python train.py --n_layer=12 --d_model=192 --n_head=6 --n_kv_head=6 --head_dim=32 --d_mlp=768 --vocab_size=8192 --activation="gelu" --norm="layernorm" --norm_place="pre" --norm_eps=1e-06 --positions="rope" --rope_base=2550.0 --rope_fraction=0.75 --qk_norm=false --attn_scale=0.177 --bias="all" --tie_embeddings=false --parallel_block=true --init="uniform" --init_std_qkv=0.0537 --init_std_o=0.0 --init_std_up=0.0537 --init_std_down=0.0 --optimizer="muon" --lr=0.00864 --lr_mult_o=2.0 --beta1=0.93 --lr_head=0.00943 --warmup_steps=200 --schedule="wsd" --decay_fraction=0.582 --decay_shape="cos" --final_lr_fraction=0.0 --batch_tokens=65536 --seq_len=256 --doc_mask=false --train_tokens=361100000 --steps=5510 --dataset="wikipedia_en"
Each number is 50 + 12 x the weight over its row's rms, rounded and kept within 0 to 99. Layers, rows and columns count from 0. The size before them is the row's rms in percent of the matrix's.

# layer 3 MLP up, 768x192, rms 0.162, rows 110-146, columns 0-95
104:57 57 45 47 44 39 52 57 52 43 33 78 55 59 48 55 47 55 73 34 31 39 50 45 57 46 48 43 72 55 49 38 25 50 66 44 57 61 32 54 44 57 45 53 66 61 46 67 34 32 25 59 58 70 41 53 41 53 60 69 53 52 49 52 66 58 67 52 39 48 51 30 30 45 33 40 54 38 51 27 38 75 43 54 55 49 38 56 48 51 46 42 44 33 61 55
085:40 59 48 42 51 42 30 36 65 55 37 58 46 45 54 45 70 52 67 29 68 52 47 30 67 54 57 53 54 53 47 47 59 48 62 51 55 53 56 57 39 35 66 47 25 42 41 73 53 46 55 62 70 36 49 48 43 54 44 61 43 40 69 32 44 49 62 62 39 47 23 21 60 63 52 47 64 46 47 72 59 74 42 59 41 34 56 51 48 24 64 51 43 67 63 43
104:64 40 63 45 40 43 49 44 69 66 39 38 43 60 61 52 60 61 73 55 45 57 28 71 41 44 28 61 33 49 52 47 49 65 68 60 78 33 65 47 51 61 50 64 46 54 49 67 51 43 34 45 57 43 49 50 39 58 67 42 48 57 42 53 43 40 52 63 55 50 62 29 27 61 28 20 56 59 53 44 52 28 52 51 40 48 59 47 54 59 44 47 47 60 36 51
087:42 83 60 70 57 38 62 41 40 53 61 36 37 53 55 58 41 51 54 58 54 27 43 49 54 63 47 48 56 47 50 56 42 64 56 49 48 42 65 73 35 47 51 40 69 70 70 53 32 51 69 58 37 56 43 42 65 28 45 48 36 53 32 51 62 63 30 59 36 62 27 47 48 57 69 61 67 48 42 29 50 45 44 52 49 67 63 39 35 58 28 62 62 50 63 34
110:51 52 41 54 47 43 58 31 67 50 59 58 49 52 41 62 37 50 45 53 37 86 35 48 45 37 55 41 38 51 60 45 45 44 32 41 52 55 63 35 49 61 36 48 45 56 54 51 59 51 42 48 32 62 60 29 49 50 62 64 48 64 58 70 46 28 52 73 63 66 55 58 42 42 52 47 59 32 67 51 65 36 63 46 50 73 54 66 78 38 48 51 64 20 67 57
111:75 49 44 24 58 59 44 58 43 62 43 47 52 62 43 49 45 58 41 67 73 54 66 47 39 42 57 64 48 32 29 66 59 46 37 32 81 51 44 39 49 66 42 73 38 53 42 54 52 45 58 37 51 48 42 55 46 52 46 51 28 42 41 42 50 62 72 63 54 63 49 47 26 61 58 60 25 50 40 63 26 75 49 50 42 62 68 54 60 28 49 57 51 48 45 48
100:46 62 40 55 46 61 57 36 49 62 47 39 56 42 49 47 50 33 38 43 52 55 39 84 35 39 63 46 54 43 51 36 54 58 42 63 52 52 55 43 57 65 37 61 44 44 41 64 40 39 49 52 42 62 45 36 48 53 36 43 73 26 69 52 54 70 41 60 43 56 38 61 54 35 40 55 64 30 72 62 41 37 51 47 43 69 85 68 35 44 52 23 34 54 49 63
107:41 31 46 63 51 63 46 81 40 18 63 53 47 38 51 49 31 61 40 40 71 36 74 33 59 62 17 62 62 33 53 60 70 56 43 65 48 51 37 55 30 33 26 43 47 33 41 32 47 43 42 45 52 64 43 54 49 40 45 43 63 57 27 53 39 51 43 42 41 58 25 49 59 61 28 46 41 39 54 49 52 61 48 54 52 59 48 49 54 50 27 48 40 62 51 46
091:48 41 56 63 59 45 57 46 63 62 55 31 55 63 42 41 31 44 65 51 51 42 37 41 54 79 47 49 45 57 34 54 43 34 37 40 46 40 69 39 78 53 41 31 42 62 47 73 49 52 44 32 56 43 67 57 33 48 49 71 40 50 55 65 54 52 52 45 51 48 49 22 51 40 55 17 54 47 48 59 40 26 47 58 09 53 61 31 50 60 29 52 51 51 38 55
098:47 54 39 42 32 53 59 58 59 46 45 31 45 64 54 53 46 59 50 24 61 60 18 43 46 44 62 42 62 64 53 73 58 64 56 27 52 54 43 48 64 38 36 62 33 42 21 64 54 45 39 55 37 67 53 52 54 41 32 53 43 75 35 49 37 59 35 51 41 30 50 28 58 48 35 45 68 65 37 55 81 38 66 46 43 57 49 62 56 48 33 59 44 47 48 37
095:54 37 51 47 73 55 47 48 59 59 35 63 60 36 67 41 41 53 60 59 55 19 71 50 49 53 78 58 24 50 46 48 30 55 56 51 54 47 55 44 53 51 66 42 36 56 57 70 46 49 61 16 59 60 46 42 71 32 57 66 46 45 42 43 29 41 57 65 46 46 40 44 53 46 44 45 56 57 68 37 36 62 70 46 52 43 60 46 50 44 38 54 42 43 48 50
091:39 55 52 42 32 33 35 34 39 51 51 56 34 49 43 43 50 32 56 30 53 55 35 48 39 32 50 45 59 38 63 75 48 58 66 60 39 51 57 35 54 53 55 52 58 38 40 60 64 36 47 47 37 52 56 40 42 55 50 44 54 35 43 42 49 67 52 63 61 41 61 33 58 41 57 58 63 46 51 57 58 49 67 46 49 53 51 35 45 41 49 62 67 50 43 56
093:57 53 65 61 59 57 49 71 40 44 36 59 32 39 31 58 51 64 47 40 51 52 51 30 58 32 54 53 34 41 66 26 54 33 50 29 26 54 60 62 28 57 62 20 64 38 60 45 26 61 50 36 62 38 31 32 48 48 49 46 36 64 35 34 52 76 46 65 21 53 47 50 59 58 58 76 62 50 53 38 56 49 57 45 16 37 71 54 60 54 50 66 50 57 76 61
098:51 47 44 44 39 62 43 60 40 25 67 53 57 49 58 46 57 43 57 39 29 59 60 50 52 47 50 49 57 38 51 62 65 70 33 50 34 50 61 73 45 58 40 56 49 55 37 28 54 54 58 61 44 61 53 73 51 40 49 48 49 34 53 55 25 39 43 50 48 44 38 29 31 48 52 57 63 41 43 75 51 20 58 31 56 56 50 73 50 50 56 57 61 62 44 47
097:59 57 53 45 42 59 76 31 44 49 61 41 54 41 21 55 28 42 66 61 45 53 35 49 27 60 43 41 57 63 62 37 67 43 29 36 68 38 51 53 33 49 63 58 57 30 46 57 44 44 45 55 52 47 52 73 58 51 65 36 51 55 35 60 27 45 27 59 52 65 57 72 72 43 48 29 45 21 61 82 30 38 57 62 55 52 54 45 55 53 52 63 50 60 40 35
095:64 46 52 38 33 50 48 41 50 51 59 52 44 57 67 49 52 57 53 36 27 69 76 43 32 59 61 38 41 53 43 79 55 24 49 55 72 34 51 61 41 50 50 59 36 48 40 35 31 50 50 62 42 66 63 31 62 67 42 50 55 51 35 50 44 71 49 41 53 41 44 58 31 46 47 53 50 42 63 56 76 70 37 61 52 59 54 23 52 64 64 46 38 42 40 39
108:48 68 62 57 39 37 63 73 46 59 64 38 29 44 57 71 39 37 42 61 65 45 33 41 47 44 57 61 48 45 29 61 35 58 65 51 49 46 32 53 51 49 44 40 27 56 55 65 86 52 56 53 54 49 34 61 42 58 33 32 40 48 43 72 40 48 39 53 49 39 63 33 59 41 41 55 47 41 44 41 37 55 57 66 35 26 46 58 72 52 30 43 54 56 66 36
090:51 60 50 51 42 37 75 39 43 40 37 60 39 67 40 64 57 28 61 52 40 84 43 32 29 35 50 60 53 67 52 54 39 52 52 71 55 39 57 43 42 36 35 51 59 55 59 80 57 59 50 55 38 53 45 40 46 51 51 23 44 59 58 32 36 48 71 56 52 51 58 52 58 31 71 53 34 37 56 41 59 70 58 58 54 35 34 59 72 49 21 60 37 23 41 57
103:38 52 62 43 35 62 67 67 62 61 30 41 58 39 48 51 44 51 48 58 30 53 65 20 63 58 58 40 49 30 47 51 50 44 52 76 46 48 37 51 56 65 46 55 59 51 29 53 45 28 60 39 61 50 27 50 56 68 43 32 43 51 59 50 52 53 65 50 59 65 33 33 34 52 51 45 46 39 57 50 36 60 62 42 48 36 66 40 32 53 62 30 57 66 39 82
097:39 45 57 28 44 54 44 56 36 63 43 44 26 47 49 64 48 63 35 62 67 46 43 45 49 44 52 66 37 49 54 62 62 41 48 39 57 37 57 47 60 56 38 40 49 37 42 27 37 57 43 67 43 77 49 47 39 63 31 40 48 39 23 51 60 42 47 48 60 53 51 55 42 59 23 51 32 49 45 34 49 68 33 61 52 41 60 39 43 57 44 44 40 57 54 53
100:43 68 47 35 64 50 38 50 49 75 31 52 50 52 64 38 50 42 57 63 68 30 48 37 66 35 79 51 58 39 40 48 51 71 47 66 41 57 59 55 51 39 32 43 34 45 65 57 46 48 50 31 51 63 52 32 49 51 40 45 46 59 55 44 45 38 65 64 43 47 41 54 52 49 80 62 58 42 39 53 56 54 45 61 43 47 54 48 45 31 42 51 61 43 48 30
095:55 35 32 59 56 63 70 55 81 38 48 65 57 48 42 50 39 61 34 36 61 40 41 33 58 52 61 39 57 49 48 46 47 46 16 49 71 63 55 58 49 47 46 63 22 37 66 57 53 54 59 62 55 36 70 49 19 38 51 31 59 42 73 42 35 12 63 42 52 44 62 38 62 49 48 42 63 40 58 71 59 65 41 45 50 45 37 67 72 65 57 57 25 56 35 43
098:65 45 54 53 68 58 52 75 52 58 43 40 65 59 36 58 44 59 61 47 44 46 37 65 68 45 58 44 48 59 39 77 26 62 37 45 68 45 40 56 52 62 46 42 54 47 47 42 56 45 40 41 44 64 43 55 60 65 54 52 62 71 66 63 26 50 61 73 31 30 62 55 33 35 44 37 65 32 54 66 48 65 61 48 69 52 47 35 76 81 48 42 44 48 47 47
102:49 57 57 49 31 51 57 42 32 59 67 40 27 38 53 60 36 49 40 65 50 37 84 59 37 34 50 61 65 74 57 39 47 34 24 40 57 49 55 53 23 36 64 51 52 48 54 41 56 67 45 66 52 88 50 66 32 47 60 45 46 42 58 62 21 55 62 61 33 35 32 32 43 42 50 55 52 49 27 49 49 55 50 43 44 39 81 67 36 54 62 57 25 35 46 36
093:40 52 51 45 46 66 48 55 80 30 49 47 49 30 54 58 54 43 59 71 51 53 30 59 46 28 64 70 63 57 61 59 64 52 65 47 35 59 27 50 54 37 65 52 75 51 55 44 46 50 40 55 39 53 53 43 48 49 41 45 45 45 50 63 44 55 36 47 63 22 29 62 19 41 60 64 63 48 23 52 64 69 59 64 49 58 49 32 41 67 55 68 64 57 63 54
104:40 57 57 45 37 57 61 44 48 58 39 42 71 36 21 52 65 53 47 58 48 46 67 34 65 49 31 34 35 39 57 40 44 54 19 42 60 56 29 60 38 62 51 38 60 53 62 60 50 64 50 55 45 68 60 59 46 42 30 50 43 44 66 51 57 40 62 38 54 67 58 55 38 44 44 69 63 37 53 54 68 42 53 45 57 57 65 39 64 45 55 49 55 39 60 61
094:39 56 36 29 69 58 41 68 39 47 49 66 41 48 61 60 18 40 33 40 34 46 40 46 34 49 54 36 47 50 31 59 45 45 45 48 60 52 61 35 64 54 44 58 48 33 27 53 19 58 57 66 58 43 28 45 57 43 46 62 49 64 58 40 45 61 68 65 40 64 57 54 72 64 48 37 52 57 57 39 49 38 59 58 41 41 63 30 47 66 54 47 67 52 62 36
098:49 71 46 34 43 62 51 51 58 39 44 28 67 67 48 47 49 58 57 48 46 35 47 42 44 49 33 55 26 53 50 37 41 53 78 45 54 55 53 58 51 60 45 60 65 67 66 59 47 41 39 61 62 55 54 57 46 37 63 71 41 61 67 36 60 26 50 44 58 45 37 25 62 57 52 39 27 44 38 21 08 60 76 62 55 59 48 52 57 50 45 55 64 65 40 78
106:53 55 53 17 55 60 28 63 55 33 53 58 46 79 56 51 43 52 53 52 51 44 73 51 53 40 56 34 32 41 44 46 53 38 71 65 53 41 57 66 55 82 52 60 32 55 56 64 56 51 55 63 56 38 42 37 42 51 52 46 59 48 12 57 47 36 67 59 30 58 42 28 55 50 51 60 49 67 44 58 32 66 27 57 43 20 60 55 57 59 47 61 52 49 39 60
091:33 50 54 56 48 56 63 41 53 24 46 43 50 51 58 47 62 68 58 34 52 56 49 45 61 23 33 58 55 46 66 33 44 47 60 41 60 56 51 44 37 29 57 54 41 57 42 57 48 39 48 56 59 37 34 51 61 52 67 86 58 30 34 65 45 54 48 40 46 58 45 62 52 41 40 55 84 60 47 52 36 44 36 46 49 45 61 48 50 49 66 50 40 68 64 87
093:23 49 65 42 41 62 43 39 47 44 54 45 59 68 19 70 56 51 72 61 49 66 40 46 49 58 21 54 41 51 56 27 49 42 43 63 49 64 57 60 54 39 52 62 50 63 62 61 51 34 75 55 61 41 53 50 24 58 59 68 66 69 53 50 74 50 67 58 45 52 71 49 53 40 50 36 50 61 63 80 68 52 44 45 52 63 62 72 24 50 59 57 52 30 48 37
100:38 60 77 56 50 74 53 56 32 56 53 37 43 56 57 37 54 44 44 57 36 52 55 39 42 42 58 37 39 58 32 41 57 59 67 74 52 34 28 63 38 44 49 34 43 56 47 56 65 36 57 57 36 58 51 72 44 63 54 42 47 29 67 35 59 59 31 36 60 61 60 68 46 54 40 78 50 38 57 53 54 49 29 75 45 57 53 49 57 54 40 44 39 45 47 67
097:53 47 63 40 52 90 53 61 51 40 35 40 60 54 33 33 45 49 45 44 52 47 64 66 53 55 49 48 43 62 55 55 55 62 57 38 44 38 47 59 76 40 45 47 50 34 64 38 55 67 56 48 42 40 32 48 50 41 58 75 51 24 31 58 59 72 38 52 48 51 59 36 49 71 56 52 53 64 68 40 54 45 45 41 42 33 44 65 28 43 67 54 30 52 38 47
115:61 58 68 60 63 38 30 57 44 39 48 40 53 62 56 45 18 26 45 39 51 49 51 36 39 54 68 30 70 60 69 67 33 48 60 44 52 70 48 36 54 42 68 41 59 53 32 47 49 23 53 35 38 29 51 50 49 45 43 33 64 64 71 66 50 66 39 69 68 45 47 50 66 36 26 24 32 76 46 52 58 55 51 45 57 65 49 34 36 54 57 76 42 35 65 49
096:56 83 48 55 63 25 47 59 53 41 30 40 48 50 65 21 54 49 40 57 52 45 47 59 62 28 41 40 39 53 58 34 54 52 44 67 61 43 33 63 60 57 38 22 42 69 56 72 56 26 37 52 49 55 54 48 46 47 29 39 68 46 56 44 54 64 54 43 55 31 45 67 43 56 53 63 62 52 58 19 66 30 39 41 48 45 61 52 44 44 25 40 47 40 55 65
095:37 33 55 50 61 71 46 51 49 55 57 53 53 58 53 57 70 56 67 45 68 44 34 52 56 23 45 74 42 33 70 38 80 55 32 60 45 26 59 57 43 34 39 69 43 48 59 43 58 55 52 42 56 53 45 47 39 30 58 23 30 48 66 52 28 63 66 62 42 61 48 65 69 56 46 51 51 48 66 66 35 48 26 70 43 47 63 48 43 42 50 60 42 54 46 38
096:69 44 47 41 35 40 56 53 65 64 58 50 53 54 46 47 45 57 54 39 54 42 73 38 48 73 73 46 38 56 53 64 45 59 33 51 29 37 40 30 21 54 43 15 61 58 51 49 30 46 34 51 38 52 43 45 57 45 50 37 40 67 64 46 41 60 38 55 55 45 51 53 44 51 53 63 54 35 52 49 49 78 54 63 53 59 41 55 57 66 41 58 46 47 65 69
# layer 3 MLP down (transposed), 768x192, rms 0.076, rows 110-145, columns 0-95
094:61 50 59 48 66 55 40 67 49 50 49 38 32 47 58 41 75 30 37 65 63 32 38 43 63 80 38 46 53 50 37 40 66 59 47 48 49 39 64 66 36 60 39 61 59 65 35 15 58 38 65 43 63 39 46 52 58 46 54 40 38 52 67 53 43 37 27 43 45 65 39 45 58 47 50 48 28 52 50 63 51 49 29 49 34 58 71 40 48 63 54 63 52 52 49 34
079:57 18 49 47 54 45 44 26 64 57 50 40 64 65 38 53 45 49 56 71 51 51 55 49 56 46 59 43 61 62 61 25 38 52 58 27 61 42 29 36 60 67 53 70 47 69 44 57 70 33 65 40 39 58 43 50 59 47 69 37 54 32 46 30 51 41 49 46 42 63 63 50 52 61 52 56 54 45 49 46 71 68 48 49 61 56 59 45 56 59 38 36 31 56 66 47
093:41 42 80 50 29 37 47 51 71 32 62 61 51 59 61 50 51 41 59 36 64 59 44 51 48 55 44 31 42 51 56 38 39 36 48 58 42 47 24 58 53 51 61 52 48 50 53 46 41 47 40 35 68 32 56 40 61 75 48 49 46 49 48 50 33 27 55 38 46 53 31 39 53 60 32 59 55 67 48 57 66 58 60 50 51 54 45 44 43 48 29 53 31 64 43 63
087:50 24 38 58 47 71 47 48 67 42 39 46 49 48 34 36 53 40 55 55 38 47 61 47 39 39 40 43 33 42 41 51 59 53 24 36 65 54 45 29 74 66 34 45 44 56 45 48 38 65 54 35 37 50 59 57 56 63 48 59 58 41 48 67 50 27 55 37 42 47 62 52 49 30 56 37 46 55 58 33 49 61 47 36 58 22 45 47 63 48 48 36 49 52 50 53
109:27 74 38 47 63 58 48 48 42 60 51 56 48 46 63 46 47 25 55 44 65 54 52 53 30 42 80 22 60 46 44 79 54 27 55 68 56 57 40 44 69 56 69 47 48 48 45 30 43 34 43 37 36 62 49 55 39 47 54 57 51 39 44 65 55 57 27 42 49 40 64 34 58 50 52 63 34 60 40 54 33 63 42 67 55 47 77 37 32 66 44 53 65 50 48 58
107:33 53 69 44 59 42 67 47 56 48 44 41 54 60 34 48 47 56 54 37 52 43 51 31 52 33 36 42 39 62 57 55 22 45 59 38 36 56 50 57 35 35 56 70 45 39 50 37 44 35 67 40 48 32 41 54 48 53 29 56 36 52 51 38 53 59 35 60 53 55 39 58 65 52 19 49 52 59 62 51 67 37 51 51 42 40 67 52 27 69 56 82 41 50 62 45
092:60 54 45 41 67 86 66 57 55 52 40 79 56 37 37 45 57 47 44 55 45 60 66 69 48 31 45 57 49 43 64 42 54 49 40 66 52 39 49 43 40 56 50 61 55 71 57 46 45 42 54 45 54 42 57 66 47 56 63 43 49 34 45 68 52 38 50 52 32 36 16 55 37 47 68 48 70 48 63 34 51 44 48 41 57 48 72 60 63 72 31 31 14 61 56 68
109:49 53 48 63 55 68 41 50 50 54 55 49 57 48 47 59 45 45 68 58 41 50 60 61 43 52 32 33 28 53 51 34 34 40 45 48 61 47 70 18 58 55 50 48 66 57 59 75 42 60 40 47 43 45 85 40 68 47 62 77 38 39 48 25 52 47 30 39 58 64 54 52 16 53 38 36 48 33 44 62 35 37 54 58 72 56 38 45 39 46 38 50 47 62 38 49
088:57 67 44 39 37 65 50 37 72 48 27 63 52 66 58 39 52 72 46 52 35 47 59 60 36 29 63 34 60 61 50 50 50 55 50 70 61 57 34 42 37 45 42 52 34 35 31 39 38 59 54 52 32 54 56 53 47 53 56 50 57 38 58 41 26 57 68 35 34 67 55 79 33 56 57 48 68 47 27 57 46 58 47 38 78 59 54 77 71 61 53 40 54 54 49 58
096:52 63 53 31 53 55 53 49 59 43 46 40 63 50 48 54 50 59 74 38 61 29 40 43 62 37 61 53 18 66 35 36 53 54 49 30 28 50 25 56 52 47 65 49 47 60 56 73 54 43 40 44 36 77 33 61 49 48 49 56 65 65 39 54 73 49 60 34 58 42 48 30 40 47 29 54 45 75 54 54 48 46 57 53 54 59 34 35 61 51 25 62 43 44 49 61
094:82 45 50 50 51 59 51 59 57 52 60 48 56 47 35 54 25 51 70 70 52 73 42 36 45 47 76 69 59 50 48 71 46 44 54 41 52 50 51 51 36 51 58 59 42 31 52 48 68 50 45 60 29 43 45 64 36 67 60 51 40 42 35 49 69 51 43 90 60 21 68 54 54 43 64 56 49 57 49 55 50 44 41 63 42 56 59 42 23 59 53 36 48 48 58 49
092:57 56 68 51 39 42 43 38 50 37 47 56 61 57 54 62 67 71 60 53 57 53 44 38 44 52 33 33 42 56 49 28 56 53 41 57 36 62 28 39 30 38 48 68 38 57 48 64 50 33 34 44 54 67 62 65 30 68 56 48 33 40 51 66 63 50 44 70 79 36 27 62 66 57 46 47 50 36 66 44 48 81 35 48 22 37 48 54 43 54 74 48 34 53 58 57
093:58 70 25 50 55 62 22 59 54 50 59 40 56 46 44 50 36 25 47 66 57 58 50 46 50 50 69 37 72 65 61 42 33 40 59 49 41 36 49 50 57 57 53 38 38 38 53 18 53 35 59 70 45 51 51 48 48 43 43 52 53 52 99 58 64 58 36 55 49 57 65 66 45 40 40 62 57 40 62 44 53 58 54 54 59 66 60 62 67 37 34 35 44 46 58 41
096:50 41 53 55 53 45 42 37 32 32 60 48 34 74 39 44 36 60 63 39 47 55 50 46 40 55 47 41 43 50 54 51 57 52 71 37 42 47 59 54 67 65 26 52 44 61 32 50 64 40 19 50 51 64 44 51 46 61 38 37 57 48 60 44 57 39 27 48 88 62 54 45 60 65 43 67 40 61 79 65 48 43 42 30 60 63 65 46 38 48 43 40 59 41 41 47
095:44 64 30 66 57 31 33 41 55 65 62 44 59 50 60 51 52 60 47 45 64 43 62 41 48 46 51 38 39 87 52 29 74 61 74 59 40 40 35 43 32 45 38 55 42 64 46 58 43 59 28 47 54 35 68 62 51 48 44 53 63 55 42 55 56 47 52 41 60 54 64 66 43 41 41 50 58 37 66 48 67 43 38 47 47 49 32 36 42 48 63 48 39 65 44 59
097:39 41 55 52 69 54 46 50 69 62 30 71 47 46 53 63 64 65 44 70 48 50 57 65 66 42 30 58 61 59 51 43 38 29 24 46 43 45 44 44 46 45 68 37 48 47 38 48 64 42 35 55 46 49 50 71 25 54 44 64 51 52 58 51 43 41 50 71 46 49 47 46 52 62 55 55 55 44 56 29 48 55 63 39 38 37 39 45 34 43 35 94 64 44 33 66
108:35 60 46 41 26 59 39 52 40 40 38 53 73 62 44 43 50 57 49 56 49 46 57 37 62 49 59 67 53 45 45 28 59 55 41 60 53 50 51 21 60 44 46 53 46 56 26 37 56 63 53 36 39 70 57 51 41 38 50 48 67 50 37 21 51 44 65 45 49 48 53 73 39 58 42 47 52 60 50 48 39 45 52 45 54 49 41 64 32 54 48 40 64 36 46 51
085:45 36 44 45 66 52 76 50 56 52 55 32 56 51 35 52 73 37 48 39 64 42 55 51 76 34 59 54 52 56 61 59 59 49 42 31 42 50 56 39 58 42 52 55 33 50 49 29 39 45 26 42 48 58 55 58 88 45 39 54 43 32 62 55 63 47 35 68 30 44 47 51 51 31 63 57 42 60 50 69 29 70 62 35 55 30 53 60 40 50 46 44 41 52 42 44
096:19 51 58 52 54 27 70 55 50 51 24 45 42 50 64 46 45 69 53 55 35 48 51 51 59 62 65 28 54 52 67 40 53 44 54 43 66 38 43 50 47 76 59 52 48 32 38 32 48 55 53 55 43 56 59 74 68 67 29 27 30 48 53 51 54 50 26 46 42 46 67 39 58 52 39 45 39 43 74 62 52 62 54 40 69 48 62 65 40 34 49 43 65 51 58 70
098:43 39 38 65 51 44 51 59 86 41 74 37 42 58 56 27 53 39 38 47 61 42 55 57 47 49 46 76 36 45 47 51 48 55 49 44 48 43 36 34 44 72 45 50 46 40 48 43 29 46 41 49 59 64 45 49 35 41 51 63 64 57 53 72 74 65 39 38 33 67 57 63 43 55 45 57 49 32 51 61 42 48 43 40 25 64 59 41 38 46 31 60 51 54 30 35
097:36 36 55 41 51 50 36 53 47 45 55 15 42 67 42 52 39 52 34 48 51 29 58 34 32 45 53 83 58 51 45 53 59 51 71 21 50 35 35 55 44 59 53 72 83 53 63 52 56 29 44 59 37 78 54 47 61 42 54 46 60 66 51 63 55 65 69 50 79 34 68 54 64 28 64 45 50 42 52 48 36 47 64 51 35 51 50 85 43 76 54 37 44 44 51 46
097:58 47 42 49 47 37 15 45 59 60 49 53 47 43 48 64 52 33 70 63 20 50 69 50 34 44 60 53 53 59 53 52 47 68 72 38 48 33 49 61 51 50 49 39 29 73 63 38 24 59 52 31 54 52 48 63 78 76 57 63 45 38 29 47 55 77 51 38 61 37 45 59 40 25 68 46 38 39 42 39 37 40 51 61 46 37 45 40 36 47 72 46 62 32 53 60
097:61 55 54 64 73 49 40 38 70 83 66 42 49 51 41 28 68 62 62 44 40 45 63 40 68 46 40 67 67 70 40 41 46 54 50 21 51 54 26 60 54 48 41 47 42 56 45 43 62 49 57 42 45 38 30 53 42 66 19 52 57 58 43 35 58 43 47 55 50 37 54 42 41 64 55 45 53 48 55 43 70 40 49 50 56 62 65 25 57 57 41 37 51 59 37 42
100:67 54 42 40 64 41 30 52 61 29 56 51 35 43 51 50 52 66 61 66 35 60 63 41 51 53 47 32 70 58 60 63 50 61 45 48 72 36 37 48 35 56 51 49 59 47 43 41 51 44 52 41 49 55 45 48 53 45 44 58 43 40 38 24 53 53 58 33 67 54 56 48 53 53 41 33 65 51 50 44 51 78 55 35 45 48 56 72 25 69 32 72 52 39 43 36
093:45 61 35 64 52 41 63 51 66 42 49 53 45 43 58 63 60 42 39 56 65 53 59 58 44 36 33 55 51 61 35 48 57 51 65 54 50 70 36 45 51 35 55 43 73 59 40 51 44 33 32 36 64 46 58 48 54 34 40 64 70 73 56 51 57 39 32 62 60 26 44 53 58 33 45 51 59 56 45 48 78 27 26 49 50 52 29 37 33 54 67 53 64 66 36 55
104:41 55 53 76 30 67 41 45 38 68 41 50 54 50 38 25 36 60 37 40 53 47 74 62 57 64 24 44 42 43 47 44 67 53 44 54 54 49 22 40 44 33 49 36 49 64 34 45 58 34 35 47 68 57 32 56 52 67 51 43 36 49 51 50 59 56 43 40 57 71 56 35 54 55 40 39 52 51 41 51 36 47 46 51 56 47 61 52 31 59 48 48 56 58 49 30
089:66 61 45 50 57 49 47 29 23 51 57 32 47 38 46 66 72 67 58 43 52 55 48 49 76 32 37 59 64 64 73 31 37 68 43 67 51 50 41 51 43 42 41 60 52 61 58 52 63 44 55 29 50 60 55 35 62 39 50 61 58 41 07 64 31 61 34 40 52 60 41 54 38 36 54 55 54 35 24 46 37 49 64 60 50 68 43 58 76 72 54 59 42 45 39 64
089:37 52 31 44 39 47 48 45 37 67 46 51 36 26 36 36 71 36 35 49 51 70 41 54 57 41 49 76 47 47 75 47 60 54 46 42 55 62 25 43 55 58 42 47 28 52 21 54 63 42 79 35 44 36 42 47 57 55 54 63 66 24 46 58 61 46 39 37 56 61 34 44 58 51 50 45 60 47 42 62 57 55 59 43 35 50 60 26 58 60 54 67 53 56 74 58
106:41 22 38 39 39 20 65 63 57 39 69 73 35 44 61 43 79 33 75 44 51 41 51 50 42 62 34 49 41 41 36 37 51 64 50 27 46 49 45 61 49 29 31 60 62 53 62 47 40 40 66 51 63 35 48 42 39 48 54 43 62 63 51 48 54 51 55 51 47 62 58 43 59 59 41 59 47 50 49 59 57 42 46 67 52 60 46 09 49 58 40 55 59 29 58 25
089:38 52 51 53 49 52 65 55 55 49 55 62 51 44 34 54 32 50 75 48 68 50 56 41 43 40 35 67 58 47 49 48 37 33 42 42 47 50 30 48 38 45 36 36 40 72 40 55 48 55 75 45 59 41 63 51 37 64 47 44 59 48 59 56 75 61 47 43 69 51 53 51 29 36 49 56 33 44 45 44 44 56 48 64 61 42 63 66 40 21 71 51 39 25 43 27
091:44 55 49 62 39 57 53 61 75 58 66 43 32 53 56 58 56 72 36 30 44 53 67 51 40 67 38 41 42 48 32 63 53 60 52 45 35 46 48 60 29 51 65 49 45 44 40 37 65 40 43 56 36 55 47 31 47 45 49 36 57 48 52 60 79 45 55 38 38 39 49 42 63 52 35 69 26 45 73 52 56 45 45 66 41 70 51 37 36 67 46 52 52 48 69 41
094:70 31 55 58 57 46 61 58 43 65 29 63 67 52 54 47 50 61 43 42 65 42 58 59 39 63 60 38 60 60 51 46 45 57 69 43 52 68 65 47 41 58 52 53 41 51 53 59 48 44 50 62 55 20 54 50 40 51 33 52 47 27 38 70 43 69 41 80 56 53 57 61 40 54 39 36 62 52 51 37 39 60 59 70 55 41 48 60 53 33 45 31 46 32 39 45
102:47 58 52 69 65 44 69 59 51 56 50 38 63 29 52 50 55 27 35 32 48 52 35 50 37 71 50 53 46 58 38 65 66 39 75 30 54 44 20 43 59 37 53 40 53 36 63 49 42 47 44 31 32 54 30 75 43 41 58 57 47 33 42 49 79 57 42 59 30 52 56 48 38 72 41 56 56 77 46 47 24 44 47 36 59 46 45 48 39 40 46 39 31 23 63 32
115:28 51 42 15 60 58 42 63 60 46 48 53 49 42 34 30 48 47 54 75 55 59 65 59 32 54 43 69 28 71 25 52 44 69 67 53 69 62 65 59 47 48 45 45 73 65 47 42 59 45 58 52 54 57 48 51 53 58 46 75 54 48 44 45 55 57 56 69 42 51 29 64 56 55 68 54 36 46 64 27 28 51 60 61 44 45 37 41 34 44 51 53 35 61 40 67
099:83 53 39 66 49 31 34 56 35 41 48 52 62 50 29 47 34 53 51 32 52 56 42 44 38 51 56 43 41 61 51 48 72 76 56 67 54 52 68 29 52 50 57 34 43 68 46 63 43 36 28 52 42 53 78 63 50 32 43 48 57 58 35 44 65 61 59 67 38 61 37 50 43 67 58 42 26 54 55 52 41 51 45 29 57 61 71 43 72 60 41 74 42 69 57 50
101:36 43 39 70 48 42 51 48 65 53 41 83 63 64 60 45 55 74 53 49 51 45 37 61 82 37 35 55 28 33 30 37 65 49 58 37 36 49 42 45 53 67 45 56 40 48 75 45 43 47 49 41 40 55 60 66 28 49 52 53 44 26 58 37 65 49 59 42 57 47 43 39 78 57 29 34 52 39 37 66 24 66 33 60 30 46 44 42 47 44 22 48 46 43 47 46